{
  "n_layer": 16,
  "d_model": 192,
  "n_head": 2,
  "n_kv_head": 2,
  "head_dim": 96,
  "d_mlp": 448,
  "vocab_size": 8192,
  "activation": "swiglu",
  "norm": "rmsnorm",
  "norm_place": "pre",
  "norm_eps": 1e-05,
  "positions": "rope",
  "rope_base": 10000.0,
  "rope_fraction": 1.0,
  "qk_norm": false,
  "attn_scale": 0.102,
  "bias": "none",
  "tie_embeddings": false,
  "parallel_block": false,
  "init": "orth",
  "init_std_qkv": 0.0361,
  "init_std_o": 0.0,
  "init_std_up": 0.0361,
  "init_std_down": 0.0,
  "optimizer": "muon_variant",
  "lr": 0.00702,
  "beta1": 0.9,
  "weight_decay": 0.022,
  "lr_head": 0.00675,
  "grad_clip": 1.0,
  "warmup_steps": 200,
  "schedule": "wsd",
  "decay_fraction": 0.736,
  "decay_shape": "linear",
  "final_lr_fraction": 0.0,
  "batch_tokens": 16384,
  "seq_len": 512,
  "doc_mask": false,
  "train_tokens": 168200000,
  "steps": 10267,
  "dataset": "wikipedia_en"
}
Each number is 200 + 20 x the weight over its row's rms, rounded and kept within 0 to 999. Layers, rows and columns count from 0. The size before them is the row's rms in percent of the matrix's.

# layer 8 MLP down (transposed), 448x192, rms 0.04, rows 37-73, columns 128-191
103,188,204,186,201,217,217,186,193,187,223,172,250,175,189,178,214,210,207,197,176,207,193,180,212,211,202,207,202,198,174,179,229,251,205,180,190,226,171,208,224,187,195,190,202,247,185,204,178,188,197,191,212,200,189,191,204,176,163,186,209,190,192,182,213
104,193,224,180,205,242,193,193,203,208,215,194,219,201,192,196,172,172,181,187,188,194,208,177,186,178,204,212,211,163,199,192,197,183,197,204,198,191,212,170,194,227,194,234,205,230,247,214,226,196,238,235,210,175,210,174,176,193,196,210,193,178,182,239,197
098,180,180,202,205,214,192,216,222,167,193,183,214,190,199,249,199,222,168,222,215,161,175,202,206,260,230,258,204,190,210,195,209,189,188,227,184,225,191,231,200,215,175,202,178,220,194,197,184,239,229,204,165,145,211,206,178,166,197,185,200,187,203,164,221
109,202,200,212,202,220,221,219,220,177,197,200,202,186,187,201,174,198,231,228,174,174,205,203,192,159,181,197,220,229,165,230,198,199,159,212,211,211,173,194,208,217,194,209,200,236,164,221,202,200,169,222,201,220,189,211,209,217,219,182,195,202,215,192,166
093,209,190,169,195,172,208,206,236,201,219,180,221,231,217,209,173,183,222,234,231,213,192,206,239,209,220,215,187,214,184,209,217,173,179,229,199,210,160,180,184,217,194,189,216,199,195,204,213,178,213,212,230,192,196,193,212,217,165,174,167,201,186,182,207
096,188,216,216,203,214,195,209,214,199,186,244,215,215,186,178,186,152,208,204,170,205,175,212,227,269,217,167,188,230,171,194,198,215,198,213,235,189,210,184,217,213,210,209,215,205,225,187,202,199,226,199,200,201,181,220,213,172,173,212,203,197,197,199,175
098,200,194,224,237,181,211,220,191,171,194,166,202,178,181,190,211,190,189,210,218,197,194,197,199,208,162,217,180,231,217,169,198,180,185,153,202,235,205,193,216,194,208,200,217,203,205,194,215,215,192,223,198,158,195,200,189,178,214,193,225,212,214,212,199
106,195,186,199,206,196,212,195,215,154,231,210,210,239,220,191,230,186,202,182,213,185,200,161,169,210,162,225,209,224,201,215,184,186,222,226,187,212,196,197,205,186,189,217,238,219,215,174,181,153,214,198,172,209,201,184,217,198,189,193,184,243,206,195,233
084,190,158,181,176,197,163,186,217,223,220,207,188,170,227,219,197,194,246,184,185,207,189,188,172,240,216,200,215,226,180,216,191,201,203,204,199,203,186,218,174,214,195,194,199,171,186,184,203,222,202,213,191,173,226,207,174,195,178,201,205,201,204,214,171
087,177,164,243,191,226,227,197,173,203,192,208,208,212,254,187,144,181,211,199,187,211,169,228,198,179,186,182,200,217,208,223,177,202,203,222,204,207,194,181,193,171,204,195,200,204,222,183,224,196,195,190,227,171,246,215,194,183,226,202,215,205,191,191,187
098,200,210,202,208,217,175,163,173,204,202,236,188,174,217,176,142,190,202,196,181,234,204,251,198,190,185,205,167,158,182,179,205,224,219,192,220,222,148,190,193,190,204,207,207,237,185,216,208,223,198,223,200,173,191,189,207,179,223,197,183,244,190,187,201
097,140,210,198,221,204,179,206,209,195,215,184,227,219,178,212,180,192,215,179,228,199,175,198,208,200,193,198,199,189,200,183,182,202,179,223,171,191,223,189,207,183,214,200,174,197,229,193,218,168,178,187,227,181,196,175,213,201,182,183,203,217,202,207,203
093,182,212,209,179,215,198,215,240,184,214,200,189,210,230,221,229,243,199,230,188,202,200,249,217,206,217,211,199,180,251,203,188,195,200,217,185,189,185,212,227,206,236,199,189,165,195,192,203,189,195,208,194,243,220,196,213,205,228,208,164,223,212,204,229
100,240,180,217,181,202,174,224,212,228,187,202,210,215,217,186,187,176,165,168,203,255,196,227,197,226,190,185,192,205,232,221,175,180,215,193,193,197,191,175,193,184,218,199,189,188,201,228,181,192,190,189,185,217,198,225,205,193,224,202,214,214,200,179,223
095,169,220,211,189,175,183,185,200,187,206,233,210,213,194,211,182,221,206,180,168,185,183,235,174,227,234,269,199,215,193,215,179,185,220,225,219,194,226,242,218,221,213,186,218,165,216,166,156,186,203,189,209,187,204,205,228,205,218,207,191,206,215,234,180
115,188,242,207,183,204,192,190,144,176,215,208,212,202,194,194,180,232,198,190,188,200,175,217,197,198,212,206,190,205,209,180,230,159,191,194,204,171,179,221,176,225,229,219,191,203,207,215,208,208,194,241,201,202,218,207,213,203,219,186,204,183,191,188,167
099,211,175,186,186,206,195,195,195,189,193,193,196,182,217,170,192,177,213,231,206,202,172,217,212,222,230,206,212,169,169,198,187,171,181,167,199,176,201,168,210,227,194,220,161,197,195,233,173,218,200,199,168,177,230,209,236,218,193,201,174,220,182,178,228
095,194,192,201,217,234,203,202,248,195,178,190,229,200,194,221,186,188,194,192,195,211,252,190,221,201,197,177,223,182,200,181,169,192,167,205,166,207,213,184,225,214,188,179,224,202,184,241,214,209,210,204,202,212,194,202,196,192,219,162,196,243,179,193,213
102,203,176,194,182,213,209,186,223,220,179,217,205,191,183,189,224,198,188,198,158,180,214,205,190,204,184,199,211,156,227,212,218,186,193,230,202,170,197,154,186,203,219,236,218,215,188,203,218,188,207,189,236,186,210,223,217,202,207,205,215,211,201,212,166
111,218,202,214,234,215,201,191,192,222,225,207,208,221,208,215,214,185,198,210,167,213,195,211,210,223,182,187,172,201,217,215,201,214,176,218,193,190,208,172,216,228,195,172,237,186,206,172,228,182,212,194,197,229,193,180,213,195,170,198,192,214,181,188,183
107,210,216,194,163,212,180,215,194,196,179,174,191,192,172,169,202,175,191,219,204,190,173,156,189,180,214,186,165,202,199,185,217,229,187,197,194,215,198,215,232,166,196,202,200,228,221,181,194,167,214,209,197,182,214,219,217,234,178,220,212,206,176,226,178
103,236,201,209,211,229,212,202,234,222,204,197,201,211,186,187,177,205,213,160,167,210,185,217,175,201,172,179,189,209,160,170,197,209,198,185,173,209,193,193,201,191,235,195,191,218,214,209,221,228,186,182,235,193,179,197,206,185,202,206,178,207,242,189,220
103,203,221,190,218,202,186,205,165,207,206,241,202,195,177,218,205,225,212,243,176,184,191,197,196,193,199,217,238,165,193,158,195,182,159,217,185,163,184,208,172,259,171,197,196,205,180,188,194,242,228,226,198,175,183,198,201,177,169,157,214,240,203,182,217
099,176,220,179,177,193,197,168,174,170,204,180,194,196,173,223,195,173,173,199,180,230,201,176,167,199,207,215,189,160,213,202,201,197,204,199,176,168,162,153,209,215,191,213,158,193,193,213,210,245,205,199,237,189,185,186,204,220,212,217,177,180,197,195,204
110,225,200,222,208,162,161,209,196,199,215,191,230,220,210,177,210,206,242,174,187,210,199,188,228,208,173,211,169,216,152,210,211,216,178,223,167,215,177,175,206,197,209,175,210,193,165,203,184,201,182,172,199,189,195,206,249,186,185,206,187,218,175,216,200
102,223,198,177,199,192,200,176,180,217,219,197,190,218,241,201,178,182,210,197,210,208,226,186,185,214,203,223,218,213,182,184,195,169,217,220,176,200,203,212,235,207,176,212,179,216,159,222,211,206,182,191,174,173,178,222,221,190,166,187,211,190,195,221,181
108,214,205,235,199,219,185,200,228,200,184,214,206,189,221,153,203,169,213,225,204,185,194,178,187,210,180,199,226,213,212,244,215,189,136,226,189,185,227,204,199,161,175,234,204,228,228,185,189,221,151,190,186,209,172,195,180,183,228,197,207,184,190,223,228
096,235,208,211,204,193,224,201,196,199,205,178,206,210,189,202,228,191,210,209,183,192,243,178,202,216,163,194,214,183,223,215,239,185,203,220,213,251,200,210,186,213,172,221,184,197,171,237,156,190,217,188,139,213,176,198,167,131,214,176,182,217,188,179,181
097,174,182,219,183,164,215,236,211,171,181,185,205,226,200,222,201,210,235,183,179,178,195,234,184,227,185,196,202,211,203,187,222,237,199,181,187,148,211,182,218,186,194,184,208,209,215,211,213,197,189,209,180,200,203,180,203,175,203,215,221,174,204,198,179
095,207,216,192,183,186,227,204,189,208,206,217,209,209,192,191,249,174,233,218,219,212,208,215,211,150,173,173,176,208,224,192,180,222,238,175,173,210,220,221,236,197,180,206,207,188,202,226,218,204,251,191,198,165,179,222,181,184,190,203,180,171,203,189,201
105,216,210,204,185,204,232,203,193,219,166,170,236,231,223,187,230,193,228,191,226,193,227,216,215,206,193,206,200,191,210,206,187,204,228,223,256,193,189,217,193,210,199,211,194,197,182,213,179,206,248,181,229,171,200,210,209,229,185,251,195,229,187,177,185
102,149,201,196,215,205,211,218,203,204,200,209,201,200,204,207,220,211,233,203,172,210,208,242,229,211,200,173,207,201,220,225,208,242,222,186,193,217,206,192,209,187,223,190,192,232,225,202,212,226,192,191,200,213,179,205,219,161,198,180,202,183,199,184,173
103,232,174,191,172,192,212,237,191,161,230,217,207,205,204,212,220,195,207,182,197,178,196,213,195,208,186,187,202,195,206,220,186,223,224,219,165,217,189,224,193,188,173,212,194,193,196,209,195,166,186,180,181,185,208,206,200,180,184,180,198,178,177,216,174
100,205,204,214,183,194,195,205,207,201,195,201,178,177,189,217,229,197,196,210,195,227,185,197,196,175,214,221,179,247,195,224,166,198,171,235,191,197,203,223,205,176,205,180,223,177,176,177,215,224,211,206,177,191,182,204,201,230,190,216,200,157,177,200,177
103,180,189,209,206,192,227,208,199,241,192,213,196,226,201,188,171,199,190,257,202,219,255,180,209,174,206,228,195,184,187,216,158,203,187,208,211,199,181,220,236,179,224,188,170,229,185,182,227,232,200,166,187,224,176,222,206,172,198,209,216,220,179,190,215
095,239,180,178,181,209,190,236,216,217,245,189,204,200,201,200,220,169,189,182,188,172,218,207,204,171,226,201,208,172,210,204,221,195,190,197,204,192,196,202,169,176,212,214,204,200,194,193,232,220,191,229,193,144,221,173,187,177,216,211,190,187,198,219,199
107,199,173,218,165,169,217,217,223,212,195,204,241,201,213,228,181,177,183,210,197,182,200,243,208,224,168,200,210,219,227,203,199,234,180,203,212,216,216,167,200,169,211,209,240,199,177,213,195,196,187,200,210,239,169,175,196,182,192,183,183,205,190,210,201
# layer 8 MLP gate, 448x192, rms 0.101, rows 38-73, columns 128-191
113,234,231,222,184,219,186,232,201,221,203,231,219,198,243,226,221,180,180,204,191,176,211,179,198,197,186,219,256,181,236,190,205,181,192,197,200,209,169,219,221,180,170,186,230,224,212,182,211,204,215,164,171,173,213,203,204,190,237,204,226,169,188,163,190
096,195,185,214,168,224,168,166,229,200,192,209,208,201,224,212,206,215,184,222,193,186,170,195,191,222,178,183,190,177,205,189,194,205,188,232,181,223,202,205,241,225,201,216,186,196,191,177,169,190,210,202,219,170,194,213,218,187,202,218,174,148,220,199,181
105,206,223,179,170,190,204,232,195,194,213,219,232,186,215,209,188,183,204,179,202,179,224,208,223,192,159,245,236,209,199,233,187,190,179,222,154,215,201,210,220,211,244,208,198,208,184,198,179,202,193,211,174,222,205,208,187,159,173,220,220,179,195,214,178
097,196,233,218,191,161,182,191,229,158,179,189,207,182,209,207,227,189,183,200,203,208,207,221,201,199,211,220,217,179,206,213,201,205,216,238,175,196,231,194,168,194,205,212,178,234,194,220,209,183,214,188,182,184,169,208,209,216,238,186,173,160,201,186,213
090,207,221,166,207,206,181,175,186,190,205,193,183,191,215,212,204,151,230,220,195,211,204,173,187,157,201,219,207,209,230,258,178,192,219,173,196,194,198,219,241,184,191,233,175,171,224,170,198,193,234,195,208,185,212,240,234,190,208,174,198,217,174,220,197
100,159,200,200,211,198,215,209,214,174,206,227,223,167,208,219,223,212,201,182,211,193,223,175,251,234,212,192,170,212,177,179,201,185,218,200,183,192,242,204,212,247,215,222,207,204,240,196,218,213,170,184,196,169,202,212,190,207,250,189,199,189,214,184,212
104,232,219,217,204,187,201,177,186,214,206,218,185,171,201,209,237,205,148,164,188,170,211,209,178,179,154,194,201,204,214,224,206,176,191,204,192,188,215,212,207,178,203,191,208,181,202,217,159,172,220,212,168,204,195,198,225,194,204,207,186,216,227,160,196
108,168,200,222,170,186,170,224,213,196,186,177,187,206,208,208,221,175,201,182,206,203,207,205,204,230,198,190,187,185,213,204,191,186,184,213,213,213,214,167,202,206,162,201,178,189,207,202,202,211,173,208,183,192,178,171,228,222,229,206,220,198,186,198,233
089,214,209,198,217,216,158,205,218,217,211,169,189,210,147,218,169,185,219,182,223,203,147,194,223,214,194,205,158,208,200,191,182,232,208,213,204,183,233,212,164,179,230,226,182,213,201,195,181,229,209,239,226,177,218,202,229,211,211,198,187,186,203,203,207
100,214,204,210,217,176,186,196,207,237,190,184,183,206,228,220,206,183,178,200,185,191,203,229,171,192,186,191,220,173,177,191,227,207,205,173,196,209,179,200,207,222,187,204,184,174,218,222,219,224,219,201,196,176,195,196,155,222,202,178,204,223,181,198,228
098,158,232,189,242,196,199,206,177,185,220,200,188,187,214,187,182,214,183,227,186,161,189,221,163,221,162,186,185,162,199,209,213,215,198,193,189,193,214,224,207,174,218,258,180,218,199,212,187,211,210,210,202,200,207,169,212,222,185,207,207,195,191,186,210
097,189,224,191,186,213,213,209,207,235,215,228,160,214,200,204,239,219,221,186,195,157,217,203,204,237,213,181,218,170,209,223,195,201,190,225,183,235,231,177,214,205,191,204,194,173,197,185,197,180,194,193,160,221,213,217,210,205,214,220,220,183,225,199,199
096,202,209,152,218,181,202,216,221,196,206,188,219,176,199,209,209,218,180,224,182,183,211,161,198,170,212,183,211,201,188,221,179,197,216,204,210,205,204,198,214,193,213,185,201,206,231,180,177,187,217,166,190,222,190,221,211,214,188,193,193,214,199,214,218
093,210,190,200,193,209,183,223,171,197,226,195,214,201,186,199,175,168,193,177,205,224,171,203,231,207,163,180,200,206,199,162,197,229,159,172,187,208,207,184,196,256,196,227,208,211,212,219,187,226,196,191,196,215,187,139,210,235,200,186,196,174,187,206,211
105,202,201,197,197,209,166,212,197,183,202,166,181,201,208,213,216,223,159,212,189,179,177,192,196,171,219,232,233,172,212,182,196,186,241,220,225,212,176,184,185,209,184,223,225,203,177,219,189,208,177,241,197,219,227,218,202,166,200,188,206,177,176,193,215
099,170,189,225,200,197,186,205,194,199,198,225,188,177,191,209,221,212,198,195,221,205,226,220,203,199,198,221,189,203,211,187,195,213,248,196,193,233,216,229,175,178,198,184,197,210,201,179,238,179,199,243,229,204,222,205,178,203,212,153,220,187,222,201,195
091,224,181,217,193,204,234,199,174,162,198,192,186,202,232,151,175,198,209,179,205,185,187,189,198,179,230,176,228,190,187,212,163,172,213,202,191,232,202,169,167,170,231,202,193,209,211,183,186,210,180,187,226,193,199,220,204,230,209,206,223,170,205,194,209
106,192,193,197,222,207,202,152,195,178,221,206,205,194,190,208,213,171,165,210,200,213,183,199,219,194,181,206,181,192,212,200,197,199,188,235,189,179,244,195,196,185,218,173,178,245,191,158,220,216,155,223,202,196,204,227,191,213,195,203,242,180,216,184,257
110,175,204,225,190,190,188,206,188,197,167,199,204,124,203,205,190,185,192,162,176,206,193,217,222,195,192,195,172,184,222,223,215,225,192,210,222,230,205,226,154,213,226,195,214,191,210,208,217,218,207,193,200,200,189,223,211,201,229,205,167,152,166,202,198
098,200,248,227,230,203,169,213,190,167,250,213,189,203,237,212,220,238,179,216,200,206,185,169,201,192,135,173,184,174,217,219,232,216,218,213,212,206,193,181,190,191,236,202,191,211,186,227,236,203,200,182,175,187,207,182,237,165,185,210,204,205,211,188,167
098,180,220,219,204,204,164,209,237,228,174,213,218,219,230,237,199,216,225,237,194,189,228,176,177,189,199,206,195,160,218,196,218,173,194,213,188,184,208,242,233,194,219,215,231,208,241,236,180,211,203,208,220,217,184,167,199,156,242,176,195,196,208,182,226
101,206,194,232,220,198,215,228,228,244,153,165,222,195,193,183,148,189,207,176,184,187,255,186,226,163,216,196,214,213,243,222,196,180,218,217,159,219,224,185,188,182,187,199,183,225,178,226,180,187,164,205,195,183,171,203,178,210,199,194,194,176,233,206,223
097,198,194,209,180,225,162,149,171,191,246,201,206,216,186,193,224,214,195,194,204,208,209,225,173,205,215,189,212,175,203,177,189,187,225,189,188,189,225,192,200,231,194,218,168,215,164,230,211,206,216,221,222,205,201,170,202,190,195,221,170,177,252,187,191
124,194,204,188,217,205,212,198,210,230,215,193,161,228,191,195,197,203,163,200,191,188,188,186,192,207,167,201,213,180,227,179,183,158,194,196,219,208,201,218,223,211,202,187,212,186,237,193,220,187,195,205,187,202,185,180,169,202,218,184,206,169,228,187,199
111,179,190,172,192,249,221,200,200,230,190,215,205,163,240,207,177,184,206,181,187,194,215,195,202,194,210,212,204,200,196,210,204,205,203,172,192,170,221,200,187,214,184,245,166,224,182,200,206,198,207,208,235,167,179,207,204,158,180,193,153,227,230,220,220
106,234,220,205,240,245,171,218,219,162,184,200,180,210,210,193,191,190,210,224,205,180,211,231,187,165,176,214,214,244,225,161,211,196,181,196,197,195,221,236,194,174,197,212,193,204,183,193,208,211,212,176,215,167,181,195,211,220,181,209,221,195,209,173,226
096,219,179,183,186,192,223,203,205,213,209,215,184,190,258,210,194,238,171,192,233,196,219,164,191,192,228,217,196,203,213,178,222,179,176,208,188,176,208,185,189,249,188,186,213,210,203,196,214,225,205,190,172,204,200,212,221,185,214,207,184,208,210,194,196
099,225,230,203,211,233,215,214,191,204,212,237,203,201,180,183,190,207,175,216,214,160,207,205,217,217,185,225,205,165,165,198,201,185,186,180,242,230,176,221,228,209,185,233,162,209,177,208,193,222,173,196,185,153,191,189,214,215,200,238,190,191,193,205,188
093,202,210,237,183,216,229,201,201,216,239,190,211,219,205,205,225,201,204,176,209,182,191,185,184,149,231,198,204,236,225,202,181,209,205,197,208,221,204,192,217,189,172,192,236,184,175,183,196,189,201,184,220,170,188,207,186,199,205,202,177,223,191,202,205
104,218,184,182,200,189,191,228,195,219,242,201,168,212,206,207,222,222,179,209,200,213,179,182,203,192,214,243,209,184,195,168,211,195,210,192,188,219,153,217,215,197,170,195,207,202,210,188,214,208,230,214,187,210,214,197,198,214,184,209,236,196,230,172,219
107,237,175,203,187,182,235,198,223,179,205,219,147,202,211,208,186,196,206,170,194,218,205,215,171,225,176,203,203,193,189,170,200,178,185,225,200,153,192,193,220,171,181,221,199,180,188,233,191,179,207,223,201,204,186,209,178,203,186,214,174,223,211,221,216
108,236,202,205,203,173,217,187,195,165,187,202,229,192,240,196,200,189,195,247,212,180,176,205,227,182,154,206,169,183,226,166,179,213,218,231,200,209,186,166,168,185,241,207,187,182,211,189,200,208,205,168,197,188,194,185,213,175,176,156,193,197,198,206,194
097,207,206,187,217,185,216,230,211,187,216,221,171,216,193,201,220,160,173,192,232,191,191,200,174,168,178,208,214,213,215,209,207,189,200,205,202,184,190,212,169,189,180,207,196,200,251,214,238,160,217,218,187,169,198,177,221,184,198,191,193,186,194,198,199
108,187,196,203,177,164,180,184,174,192,195,172,201,202,163,176,165,213,174,185,166,234,210,198,187,184,187,221,224,204,224,213,190,211,236,234,173,214,190,203,193,195,206,200,167,197,192,193,210,206,192,225,215,211,207,226,196,207,177,155,188,194,176,177,171
097,201,204,188,225,207,190,209,225,204,209,208,182,196,184,203,196,180,205,174,196,175,199,206,269,167,220,214,214,205,184,194,185,222,201,208,188,205,219,172,204,186,167,205,180,170,181,183,204,145,190,235,204,204,196,195,211,164,199,185,160,198,219,234,227
108,186,207,161,186,190,163,179,219,199,197,222,163,196,180,212,180,250,190,170,190,216,215,210,218,224,186,191,188,210,207,215,195,164,216,199,217,218,229,216,211,206,258,230,207,218,183,243,228,210,185,216,209,164,201,195,204,233,211,183,201,196,235,196,187
# layer 8 MLP up, 448x192, rms 0.101, rows 38-73, columns 128-191
108,185,224,185,159,182,165,187,212,185,196,184,194,204,173,216,209,213,217,198,201,226,208,213,195,204,211,181,187,214,198,211,200,244,190,194,229,205,207,164,194,199,208,183,210,247,193,260,223,185,200,205,196,220,183,231,157,195,203,184,202,213,180,202,202
099,183,224,183,193,179,203,202,243,230,199,243,202,217,207,200,214,182,219,157,200,199,184,210,209,173,190,201,211,213,219,192,219,204,220,199,183,206,161,199,216,182,190,195,180,180,164,200,214,209,195,171,184,218,215,169,203,233,186,179,139,185,190,193,191
107,223,224,214,209,202,189,206,181,199,254,186,183,203,170,161,203,226,220,151,181,170,153,179,184,211,190,198,186,201,194,211,223,188,189,194,207,195,209,176,186,217,206,190,191,200,198,203,199,208,181,172,185,205,212,177,192,212,232,185,177,191,188,205,211
107,174,201,155,189,215,239,184,184,213,195,188,189,179,187,211,204,227,197,174,219,195,187,202,236,239,198,206,199,246,189,229,182,251,190,187,231,189,204,205,199,206,202,168,205,238,202,202,199,153,208,207,189,214,201,210,228,205,178,176,192,181,157,221,188
096,213,185,186,201,192,181,214,222,232,184,181,195,197,183,157,220,210,206,201,174,213,215,204,228,253,182,197,204,204,200,199,189,196,231,215,175,188,208,203,186,217,199,207,217,179,225,165,211,222,252,180,199,162,192,211,192,171,187,175,199,205,185,183,213
100,182,236,219,219,210,217,236,206,190,176,203,197,195,202,227,191,226,201,183,194,180,161,206,217,213,247,163,176,195,174,214,211,183,205,197,218,201,166,178,200,193,202,191,175,194,236,168,191,194,191,239,142,198,181,172,229,199,218,185,205,202,262,206,196
105,210,191,230,188,204,205,206,191,183,213,205,210,149,175,196,212,200,190,229,229,211,224,156,208,241,166,171,229,181,222,187,208,168,226,227,162,191,216,241,215,164,210,228,194,193,184,183,208,230,201,233,174,219,199,207,204,196,243,173,215,239,227,198,211
109,188,199,141,174,226,215,189,208,196,180,182,197,211,230,221,188,196,218,191,206,242,198,225,211,216,232,198,198,217,186,243,221,185,198,185,224,189,222,203,224,193,208,184,181,239,199,207,205,212,214,201,214,226,194,200,188,196,183,221,229,219,198,180,186
094,238,215,245,217,207,169,194,200,238,201,193,192,195,217,212,228,200,187,187,211,195,173,214,205,197,208,197,220,205,214,187,167,218,201,186,204,207,178,219,194,204,216,207,185,195,181,217,141,192,206,171,211,183,176,185,223,183,214,192,202,201,217,187,235
102,188,169,214,204,216,188,220,194,209,232,207,223,221,190,168,181,170,189,205,186,222,190,183,225,233,242,215,182,214,190,164,225,243,193,203,207,204,158,194,201,186,202,213,223,183,212,189,224,201,175,201,219,214,171,188,197,214,233,184,179,186,206,172,188
095,201,196,187,200,178,202,216,230,198,188,175,206,219,201,173,153,198,188,166,172,173,189,215,218,159,185,177,218,177,203,206,232,157,219,201,181,166,201,180,237,191,171,225,197,214,207,200,196,196,236,199,216,191,146,212,208,170,163,203,206,239,192,191,201
098,193,181,199,245,193,198,197,202,188,188,199,215,193,189,189,164,195,163,189,222,206,159,188,191,182,212,211,158,207,220,181,214,185,228,179,210,215,213,224,220,216,212,235,199,179,204,194,186,212,207,204,232,203,215,192,198,189,188,224,226,222,198,175,195
100,237,176,218,216,239,184,226,203,182,192,175,209,220,186,192,223,171,181,212,207,206,180,222,232,191,197,191,204,199,181,197,189,193,194,222,193,209,195,206,178,216,198,195,174,189,183,193,216,186,176,202,198,194,177,185,227,197,179,226,211,190,181,211,202
092,217,197,210,168,194,165,193,231,217,157,214,193,211,189,189,197,187,179,190,158,169,235,188,195,203,191,191,172,232,199,200,156,222,219,188,203,203,201,168,194,160,163,187,173,207,167,195,225,213,217,179,173,204,222,204,201,201,206,178,185,225,233,228,194
109,172,226,191,182,216,182,203,192,166,216,192,184,193,199,205,192,226,177,217,189,184,160,209,194,198,207,241,183,210,168,175,156,144,204,214,224,173,158,183,177,213,215,186,219,210,222,190,199,195,187,218,216,177,236,199,235,160,202,173,195,193,188,168,174
094,174,194,213,204,184,221,215,230,218,185,209,158,205,195,223,207,212,174,147,181,216,177,195,185,213,218,196,199,222,231,191,199,202,171,255,187,239,200,210,171,193,195,184,213,221,194,192,201,184,196,216,225,195,194,190,199,187,207,220,218,194,214,252,209
096,192,203,166,202,206,164,224,222,211,187,200,154,180,186,197,226,206,196,231,152,182,172,194,239,205,195,162,247,186,208,224,223,198,180,204,239,205,243,214,221,203,192,196,188,187,199,209,218,205,196,189,207,177,194,190,164,198,189,165,220,227,235,178,192
107,209,201,240,180,197,162,188,160,191,171,254,148,213,215,201,166,191,196,181,198,187,204,225,231,186,196,203,186,258,193,189,191,226,181,223,192,224,214,222,186,222,193,218,181,195,197,203,183,175,194,171,209,246,200,202,180,220,218,185,184,167,194,196,166
108,220,206,183,195,224,174,198,199,180,181,185,205,193,203,200,209,211,207,178,189,194,196,204,201,235,234,191,211,212,179,209,202,200,172,169,199,208,206,210,195,194,191,207,174,209,209,228,206,206,162,195,237,191,189,180,185,192,214,238,209,234,247,223,215
104,174,188,198,192,199,216,203,173,243,195,173,171,178,201,212,201,181,224,208,206,219,206,197,184,204,225,231,194,194,207,202,150,190,201,189,197,182,203,163,237,192,191,194,203,197,168,170,182,189,205,221,197,203,207,199,201,215,180,207,257,209,191,239,219
101,225,213,189,219,204,191,203,185,205,160,182,171,168,207,188,216,175,196,213,185,191,165,189,202,185,181,205,169,199,200,228,207,203,219,210,214,152,189,226,187,217,148,193,206,196,183,226,181,205,217,200,193,188,164,207,213,199,207,202,176,213,229,199,194
100,220,168,253,184,171,207,214,214,227,211,191,209,196,190,153,175,205,218,215,196,189,223,199,207,183,192,185,225,189,203,200,194,199,185,205,220,240,160,199,191,179,177,220,211,209,197,203,219,203,168,226,176,221,214,202,158,212,203,190,164,225,234,251,201
093,159,185,203,194,196,201,177,207,176,232,197,181,213,225,177,172,201,176,214,203,198,212,211,207,181,187,199,207,168,174,209,210,233,212,199,203,225,152,197,212,185,160,219,224,222,164,194,220,203,193,231,165,196,231,197,260,188,188,197,193,185,163,204,187
109,206,188,209,185,227,231,197,181,226,214,224,206,206,178,192,210,236,163,227,190,208,214,207,167,199,200,181,233,198,215,173,201,199,221,171,212,212,197,213,187,173,205,215,188,191,229,148,161,199,213,209,216,219,197,195,176,224,200,199,202,214,237,194,215
102,200,218,206,197,191,196,207,194,210,175,231,174,225,160,193,189,187,195,199,240,206,180,185,207,199,208,237,220,186,197,212,169,171,183,217,191,175,175,200,232,202,179,194,159,191,184,228,202,215,179,199,179,213,221,192,155,196,213,209,192,233,192,186,244
106,183,192,202,169,184,205,211,207,198,198,234,186,159,140,183,203,190,215,177,210,228,174,180,203,153,172,210,183,187,165,216,201,207,184,201,219,182,201,202,175,209,247,217,190,188,205,232,212,200,161,174,192,199,188,218,240,199,205,202,254,226,219,205,224
100,180,192,189,216,227,201,172,213,203,220,195,213,203,208,225,202,186,203,214,205,223,189,215,201,180,207,208,203,215,186,208,168,220,244,159,193,194,183,191,217,168,227,189,208,178,213,192,238,188,198,235,191,235,199,194,211,200,169,171,187,179,218,184,215
093,169,201,220,202,183,210,204,212,199,178,226,164,210,180,205,198,207,183,212,222,194,172,215,179,218,207,158,209,175,216,171,205,224,216,195,241,205,176,207,174,220,227,201,195,220,213,216,211,178,204,224,201,186,207,190,200,183,224,210,234,181,209,208,172
093,198,244,226,199,187,200,213,223,181,218,203,226,198,218,213,181,216,212,199,224,200,184,188,180,194,176,204,204,183,213,177,171,211,210,188,219,214,173,181,179,176,174,202,192,228,162,218,195,216,212,209,186,207,198,184,237,197,185,234,199,174,232,184,228
105,194,180,189,197,149,193,153,187,205,207,215,166,202,177,179,173,215,203,176,202,212,204,215,180,223,196,188,155,204,209,208,192,174,200,198,192,184,182,230,219,231,206,201,188,176,207,223,179,183,171,234,204,153,217,182,220,197,226,216,203,213,205,206,222
101,190,194,207,196,162,213,227,240,168,210,256,226,223,190,205,208,199,180,226,188,218,208,226,212,192,196,230,186,189,188,187,231,180,201,221,212,183,157,193,189,159,213,202,185,199,228,222,185,205,214,204,189,194,200,199,182,202,190,215,246,190,178,237,201
103,195,226,210,231,232,199,180,203,170,215,225,200,201,173,212,209,193,218,226,226,206,198,215,224,200,162,198,191,205,157,202,215,232,172,223,209,163,186,132,198,244,197,197,191,197,163,190,219,200,228,222,198,217,188,192,227,218,239,216,213,197,163,232,211
103,269,196,204,154,176,237,204,223,217,201,205,162,196,236,200,214,185,195,185,207,193,205,179,222,136,189,198,217,236,224,211,200,226,189,187,210,208,194,204,199,187,211,185,164,198,238,181,206,163,189,207,163,176,199,200,182,208,171,218,188,209,209,198,203
107,189,202,203,238,181,195,186,214,201,199,202,166,191,186,220,198,226,203,175,199,245,182,192,179,197,166,207,210,178,208,173,220,177,241,186,195,193,191,189,237,198,200,221,207,192,191,170,197,220,203,174,197,203,252,187,173,218,181,214,232,198,162,163,175
091,201,220,189,216,210,229,183,218,181,169,214,193,178,210,193,194,194,197,208,201,219,185,207,171,237,178,160,230,239,227,232,244,191,218,173,218,206,161,224,208,196,188,154,207,206,239,191,175,183,194,181,177,246,207,195,208,216,201,231,205,225,155,192,176
107,199,204,180,193,196,203,195,185,189,202,194,203,188,199,208,199,251,223,234,199,198,184,213,149,204,185,198,164,210,201,194,214,204,201,206,206,213,199,230,162,202,185,236,224,183,203,204,194,170,178,181,199,162,206,197,207,188,180,174,198,203,169,212,202